config = dict(
    n_layer=9,
    d_model=512,
    n_head=8,
    n_kv_head=8,
    head_dim=64,
    d_mlp=2048,
    vocab_size=32000,
    activation='tanh_gelu',
    norm='layernorm',
    norm_place='pre',
    norm_eps=1e-05,
    positions='rope',
    rope_base=10000.0,
    rope_fraction=0.5,
    qk_norm=False,
    attn_scale=0.125,
    bias='none',
    tie_embeddings=False,
    parallel_block=True,
    init='normal',
    init_std_qkv=0.0215,
    init_std_o=0.0,
    init_std_up=0.0215,
    init_std_down=0.0,
    optimizer='muon_variant',
    lr=0.00607,
    beta1=0.95,
    weight_decay=0.0,
    lr_head=0.00791,
    grad_clip=2.0,
    warmup_steps=200,
    schedule='wsd',
    decay_fraction=0.661,
    decay_shape='linear',
    final_lr_fraction=0.0,
    batch_tokens=65536,
    seq_len=512,
    doc_mask=True,
    train_tokens=1016000000,
    steps=15503,
    dataset='wikipedia_en',
)
Each number is 128 + 24 x the weight over its row's rms, rounded and kept within 0 to 255. Layers, rows and columns count from 0. Numbers have three digits each. The size before them is the row's rms in percent of the matrix's.

# layer 2 MLP up, 2048x512, rms 0.159, rows 279-328, columns 320-383
093:148104158145127149133119150147139111087122118131133142079130126117148086138114153157094068141118094125110133156158115144131151084133099153138127117118131105116151102096091085109053211134096121
097:159148127101146080132182155127131099128168137168176090137146106156134119120127141164131097139115147114155101170154104124122164182126102066125108163142081123141186110102131121110133189190114134
089:156149138108130148167103140137111158094112110143184116107130134091118162132132153119089146149148130108155172097153119123116114075126124141133114146132107127148193157112152134144077099150119148
108:156151143099157121171095088112120160118141106144109104155136063127174106141104133106150090145152109081129134125164108118145112118102130141101141126157127136120160125129151088138149119151126178
113:122101135103083111148162142155157142101117115110131105130128136119131085110123174093126186092098116111124124137089113178149098139120144108154098170110095124135098117153081151123141095127126104
098:113103099161094121103132123122131110176138133121114114157157125138136158106140161117147129121088187149089131125110101150129108133131070108108127150094148154053188112122142108099149137149101127
099:168108131089117144136142139121121131147135154095129109105156104116091116124139119138130128126055131136125122131097133163096187144172158123141104126110106178154140127113159130147093142149100081
098:142188115154137141124060143151124141111128073119102151072160125164120161156117095153111128128147111099126127165124102115122121131152111125197110082143137078142121164153127119101134147145110114
100:153130149145131108104139110116157129139127137099141150141116142101120067127145134098142096153103147113154131107121114092122134096111115128105180095136144118144123134144117119124151139141118134
091:148157147124147140140139159132126137149119083149153117145110139126078125104151115083173105107047133158152126093135077090144092133115111145139122131116157145130111112145153146143172086130112149
091:134123087098143148116147124117142078163115127156130145091167138140149154128082142141131092102113108069144148107091070098120135144139077092118133152086111166135147076091096127104145119156102116
100:123112132125135106133146116124105085096149119142135122119118163120149126120128173121128118108078131093088140141146120151144136076128074136147159105138110128115129134155132141159096138101125145
094:112118115133158128107152127127183117167140146092196117132163129113105154178145140147108131130150118126126083082112097148131133146166167117110179137091092150162153111123095140146165131106107123
088:114122133110117119136124130146114178106113124163042124105143147140122100123106157112102117181143132123147144124121172101126138124119125143171100109112176099129155152142048153139120151101171133
101:138119116127101101157149119111148175146146111125078166178100156092125143150092104126137126137114103079120131121116146111124136129168141160108135102105126089136154143127134143141167118146097088
090:135148060118134112100107124123134121105139140142142095105133115127151108111121100085106098125107125190106173122171150067106120071131111103172111118118123146137095145082104139110148160119112124
101:095127138141134081104092122113148124121133103176140122144106121157098162117144194112104161103133121137169112123152128121095118187114134133132136105094131099121086134105119137090126172102139101
102:136123125132147115127126100129164137154102107090104126141155123130150154122152160132144187129132126122106169122163147146156125129104092149091115144139168122111163132131080148103121098142148117
101:191128096125103131131159139105126135147112129129117146127149120141146121112155166119145121144160091103123139163118128158114128158089138103126117139151057130153099112138147115121137113143077152
114:140157132123172134139136190171117119137123180124158165121126148136081106131203128078124135093123136083109165136104133139127123105130107164134106144108141144138094125136101132142112126112111136
097:116139128130146117107143164116138149143140158145123129119148127111065114127167164125113092129118113097104125126119146139116151116121095119118122165139139139112136150125142145140119147173124140
103:122104120158153115126114142149156123126169122076165136130130157154136150125124134097103146133131127135089162126114152125110131102149103102134147096128153139087093131125150115124153124116089147
092:172129120113078142112100102148161153144144156125111151143107146094121125158117118144142123143094112151110118107103142129139120088151107131093123145122098112149138118092100112151122102156146143
091:145160151126131146134121105120133154147140134131159204103143108131101160113134098128148136127111140123133114132115137145106162126138120135127138136126119099144126137119157142113133139127080153
097:110109116110110147175120109130161125090069158167071182130140126102123112109119118154092115142126117181150152182166143103146122114094119144136103138081123137127131163075125115088129151100133098
096:122149192123121117100125126130089128121093148147083155117118116127098108122164106127139150100110145095157109182112112178133105176125065144144139134165088133108091128110127086196117141116115155
103:045109148125105119136092143118132174150125111120123139123154148144155117097145155124104114125167145123112176074144131151164098107101101126180121117138136089118091110110147116111164135131106121
094:146119119096109125089135114123105110122103171118162137112080135108137128135126147096115127161115097132138153120163096145158114105126133099132171143125117116126126132122143128105133135136103123
105:158111106160123164117162121164132131134122124130118134121104160116103126100140113127155134147127118151154133156131144118127129119111083133099150133124117151097138087125153104120166115062130084
093:134068097165164139128144092128129130123080159085141140124088079110124159169131079136132162089163160166098123094141136123164146149128106120119142095158107098151122087124138122153137120136119108
108:116164108124146130107115163155124142106158099120120160137166106138138075163112142126139122095120169080106181158102105151132103114166110110087129133181155157134111128171154129125134175165132127
101:112081110119173141125147159118156123132153121161104187105202080155135186160159107168090162143110147125134129167116133104154112132127100112144130120160142154134123150112110129105149124132106093
099:175092128140131131131127138089116106145141114113110108136118148148131140124179142117108080108095133118150147112164108104152135154119135126119124128148092127150102162130106119129105157136105116
101:164106112189152153128156141115111128129090087147108137128117094123164153097132130171119116094133137165165129148121129146146136145113140087129133163152144136069100137090158124180098146111118120
116:076114155127128120111094150126120126183131088040105125099159136125126099107134098079085102140144167122161123095119114084115120103128115126148088149126100141119128126126157126119144088091111098
109:100148136087099148103139144105094145153110104088118098115154143155142106146106127130138111152131115121124142126130110131143143160119097104117115103131102107125111136156138138098157149118134156
100:069152112111132153140150120132124146142123163121122173127079151139134139140167133105106155144108156086136139133088108165115116125182147114148124100117114102126091142139116124127105131145144124
096:099131116171128152103105112146118125153095121107113119156080137182138135139133151154121099110118114126125130139120128118144173099155102100111159139113098129164144144132129112056160122108115104
098:145120130150128136171145111147127133133093076103120131124111150112170174105130128118138104101088124117114088120139098127135155153102114142137142103103080100137149116108139159118112126118114125
091:124141122116127154141126127111134102126120131159100138122128129067113118112216170135177136158128153156155139109136113049105120172146143102126153128114114114126077124108100160146126103093162124
099:123114145150118131121071151183098131140144119128117126086179139160130126038123141127135107164123134085150135115108097149133144118147143115114154138159141102176116106145104117157160124141136136
100:121128142126149137128136132159164143129133147098171118149122149104124118090112155140130122199081108137096126111096163078163120127101134150121137134111135181127123151098124118124080152153093111
099:126117090111137140144138085152130139121153129098122135124134124150103108123145172081100133124111102101130160122127145123137104109184096120165119122168123121109129155147121112167142130107144156
093:137145120139131103113121102145132129147094128146114119140115152105137126150153132131104116085141116107117166103117119162121133118154153123161088123105147149156102168115102120101088173136114126
097:134141104129117126180118125131125140106109137113125117093131158145138163133144159115128106150125148121105167073119159144151120093121154097122111179151108188132181129105119123140134128125173118
097:180124125104113161101130153105166129126150127125117147128163118120183130109144111155157103132128093146095198124102140113161122121102150100114134125133120140153150109155138104140172122118094161
095:098128122150170122156147174120105125112087142109158113123140106111110131109122119102140132151145171114114109125133082139108111117178096137124151148091133140147127132101144098156073177113140128
094:178159139136146151179137080101113135116149131124125152135101173126148125153101083126121103157136111163137142143132154165192105140125141116138129122145122137140143143087107097098131174122114091
100:126133121105108095134114168120108148118091129084116140136130127173129104112140083141094123127135105161132096162139149133119118170141143104122115172127118154134110130168109130130151120173135101
096:148139132192139129128173121112081169124123135152161109124122149106091147098131111118098165118171141082115143138153179126142124101129088135169116167100153136142072142110145129088160160154119093
# layer 2 MLP down (transposed), 2048x512, rms 0.0842, rows 279-328, columns 320-383
093:133152112116152098125116130126127151135117093124120108157146121129137161122136115128185167131130162128148111117134126111158136173103168133105097132140099151161115160151151169115168018135091116
092:148103159123098198147095133122166145142126135093097172132147168085112156136147120079116169139119127148117128072078166136109116118132118135135098123107146155144097115138133147152110075084135121
095:105084138159100096110150134168149149155089131125104159131116131164126107124145114109178144108135131146088131180128122136142114134156097133103110109133121119151094142119116125150145122094127126
115:134146124107101137112139110143128138148141124129130151162098119133122179154133141105140117115162132165128141109157125149089158103092155140150116153139113097111117147139134113092173141131127124
113:148101125142110125147131120161150172118131155140122101166129093115122139142097139137090175107095145141139078131117152215113140128120136151179141122080083116097115134131139148143154126108088145
104:140127165139078115148065111131150155123121117150159146112124115151099163150170119106099148100124157150109132143124150107143120137140120101122112125141116126095118089107113103129126147117136158
094:105154137183157132111105119147093155107123141136146157152110152132157133126104165121130115134156132123102142114172111094148099087109125132091141121153159099112098140133111136120144151143142146
094:105116136087152146111171133152138123160140162146152121179109111131140123113134150124183117144084146155125141091121134100130136108135170131084124194129140150125122117114173139142115124108148167
094:079136078099108148165121135135102119126154119169104122146120106174103179112128127139130141098156087127138100132140121166142122174137155141145072175130140128135169152130144137118124091080134125
088:101138135143118121133116076167130112111174160110074132099131145141158097133111107172112136105198123053108161171105168137094145127132128073087172108166100117115139150116088143102110173123099118
090:106098148130112084158094138171115155128135120105146110153097170116115124112143139135135155163145160160141144104136164132163103115104131145141108133181137136129120095138127119154119155102151132
104:126165143117124109098119138103147183164129130133107126144123101112094123140143113118115164154166138122163105110116120116102164172117179110120101154154162134153118115115137117129181114124141105
096:161130108151125145177125134124141096105113128136101117130120150150171083112124151123170115104105157135129170192135173073120071096093089117097083155129177114122140130126123119147099115153123112
090:153114114143147175122131133130148097139120115138171144185132097121148111110115117146159126090116124150128119127149091161095119137166115111131116123139092188122104106114156103123129094157116137
097:131140114127122137125060138120124119085088150094178118091127155101116107110158141117078122124150138147133145112140116165149128134123110099130126131111131173093108132115107128110100116142138161
091:135127121147114146148157138102140133116111133146118158191133140125097132137153211157132147129138161077171084130118101199118111149134139135101141142148137133150154104168133138109107120133139140
095:140142121130126159160158128157112164125137146088128113095160123088154071150141083136172108163115147118086132118108152123157115076132140120129133134160123145126181110132120130186142074157092156
100:113150142163124129131163146139129098137129151153116107098101118115164116142107119110120115105145132110124100120116157105111159136136148137162128113137120132125122146109171096131124112129111120
097:091121126120109124156098145150121139091149131100139148146130140104101107133131099133173156113103147152127093117156106148145105127124103123114147107095170091097186132087086112114151120124153106
112:141113123115154081114134083093153123100135092141114112106121143148116134094101120146090095138138196151166101157151099170136156159080104132137108119104169104103119147196104132119133104112131102
100:124105139119128116153127135123138130108102098113139114160122153143182102079149132134139149152136127142142142131130100110128099134106150126138136089088120102128141095129093112131109095086124147
094:114173100097108126123154117133108157144103141181078133119130131089107136168138152143157129108098124106148137115141160174151165151142124158128094152116091130158165136105137180173117144149182111
093:140135126150139129115113140118102128124175129153135081141090130122112159109141114119157119102135116171136105109140119179095105103126123129149101114094124117151128154109112119198088118111124172
090:162165090099097155112149109121144185142138126119057148095117145116144121133130112124094185159095109157146151115144145144084117120119121121121111162112080146111137160145143121091160120130141098
107:172149123122110076149083119083125157142145125143158172116145173123147148111171137131108122166123064132170133147109158084129174095170132126181106129122160166111143154082120154130111137153120126
098:169087038094118131170114162112186159127133101112148083163119166139141144148111151113102142149132131176095136090160140088125140117152165099118096125104123110147175121110116123096145115163145119
111:118150076153169139138137141119143148127137115153172138126154124126149120116117099111124125102151106114120118134115164096127153139172105114156111152161110167140106128132147140144154111141122152
102:122145161115114129114104142132147104118163131140127095099182106124153152093139129139119091116141147132135158123135136103122136154133121108133142143155156153134146120153105131164133116142153126
115:154140137177148132140142133088145120132161122141134110099142166125110116135133117109116097151138152137114124102113119134144108151169110131102123166154127140121160115134126131144094120156113145
096:071126151090103151140131150128127142117136106151121150106118155143127108130171168125136072123117153103124137142142139159128113089149124129160136168111119148149165121182125135167104163158121152
117:116093105085074097135128141117115110152112163119103110142121089106144134169138101118162136117132146119161113143158153131089133166160068141159111122142114116093098141101119151160133089121118144
099:118181153146094086122108073104104128115110169098145066131073187093127098122117170121150130135149099134127139073120133150112144111133160141119148115095106089127130108154144149113096175131118170
094:089153151106132119123140135154129185099131130127117137116140095086139118103122116147149134161161100137123101150106150170100110106121132143137131136102166145091161148137147123104134147134170149
104:220119104135091117177133140146098106111123088142140132124126133101116114153093053093132168109143132150119108179099126156123078095130161133161068116143123162102160175087151119142098143113100160
123:102133173139108127143125105117071107123134124132138108100138115125114132191134128124172109142129138136120156128117144112150153155185147121165106127124084136181104124183153154118213123115089133
110:111146150148109171126140074141108133109098109109108144104135129142109132119091126121123116113117084149119142173105144137116124163138120133173139121137115147135104132148093140082136136164090123
094:178099163153148116115086135100089126162157086163148094134154129104085132127088093148114096122140108153166110120172155105137149128092114151109142138154119120109158125138120133126137151130103110
100:109082144059135146154147137182133106141178142150116136126160156080156098120140071138107185126119132122162092141120167155145131129160130141130116086109149130114137120125167156183155160116140125
099:120106142126142146132121136149177086163122119129132111151068114161126155140100103138153126104106118133140175164077152133090088087128098137136119117168124125159109170141112121145149134137111137
107:144117157137124123117114119129118129159114124123143130143147150151121122124059106128109147139131116114104135139144155162165154120113116149131102157148131157112138141143148113101133169142106154
099:187123139193099160111114118116115101124126127109138124111120140111103165121125119104102117168079130148116139104162141107112121112113108122169164106123126169115138161116088148123156153107122100
090:149143114130089131140105119091113131137117130159089161113132126144127161178140101107118153070149147113160152147157082190086119132153106121137144125129109060144121118152144144136186115114181148
097:147139152141142131130124187110147131134121110187109120129125148121154111116115075161154127121114142159127109094122098156110165144102153120117123114081135139179143104123113145105133160203088102
099:096104129106150132143152144136100090125174140117143142097114109121099154113131125092154134175086123138143112134133116099120120144106120184142136127178147107118118103161118101136174115116081147
101:156120134124119135150143114184108123108147112111127150072111097150109166135147106113133161162142100125128067098144138142103120151146116120142145086135134103161130145136135111137095141155170148
103:154121078125134116088140116129141161102172145150135144102090136093153141118097121129143098111144132123104165108115124103164149156122140126094103111121158115152121122118107143135162153126140128
093:153143146135115155141144091151145146142123111096133198111075124130114128135148139130149117121123097161146172144091174097136172102108158118145146087143101111133106127168106137089155102125146133
095:091132159102115121110120118119108136115111117117139109122140132129168095126124157142120123122144149117086165090119102129146126086149096116167158137113105101129142084138139096125115117119106130
099:110120115111148129138187148111140108128144137148102117144132119111149155157147143104140150146100126120110195123133132158095152143114146154102121105095173107098157115111107153147114134117147120
096:087153140070135080130073166130135096112111146151143134160146116140146095172126136123133087139104140118128129126115117146138106129164163150105152111153135125144159137147137130138101095141162185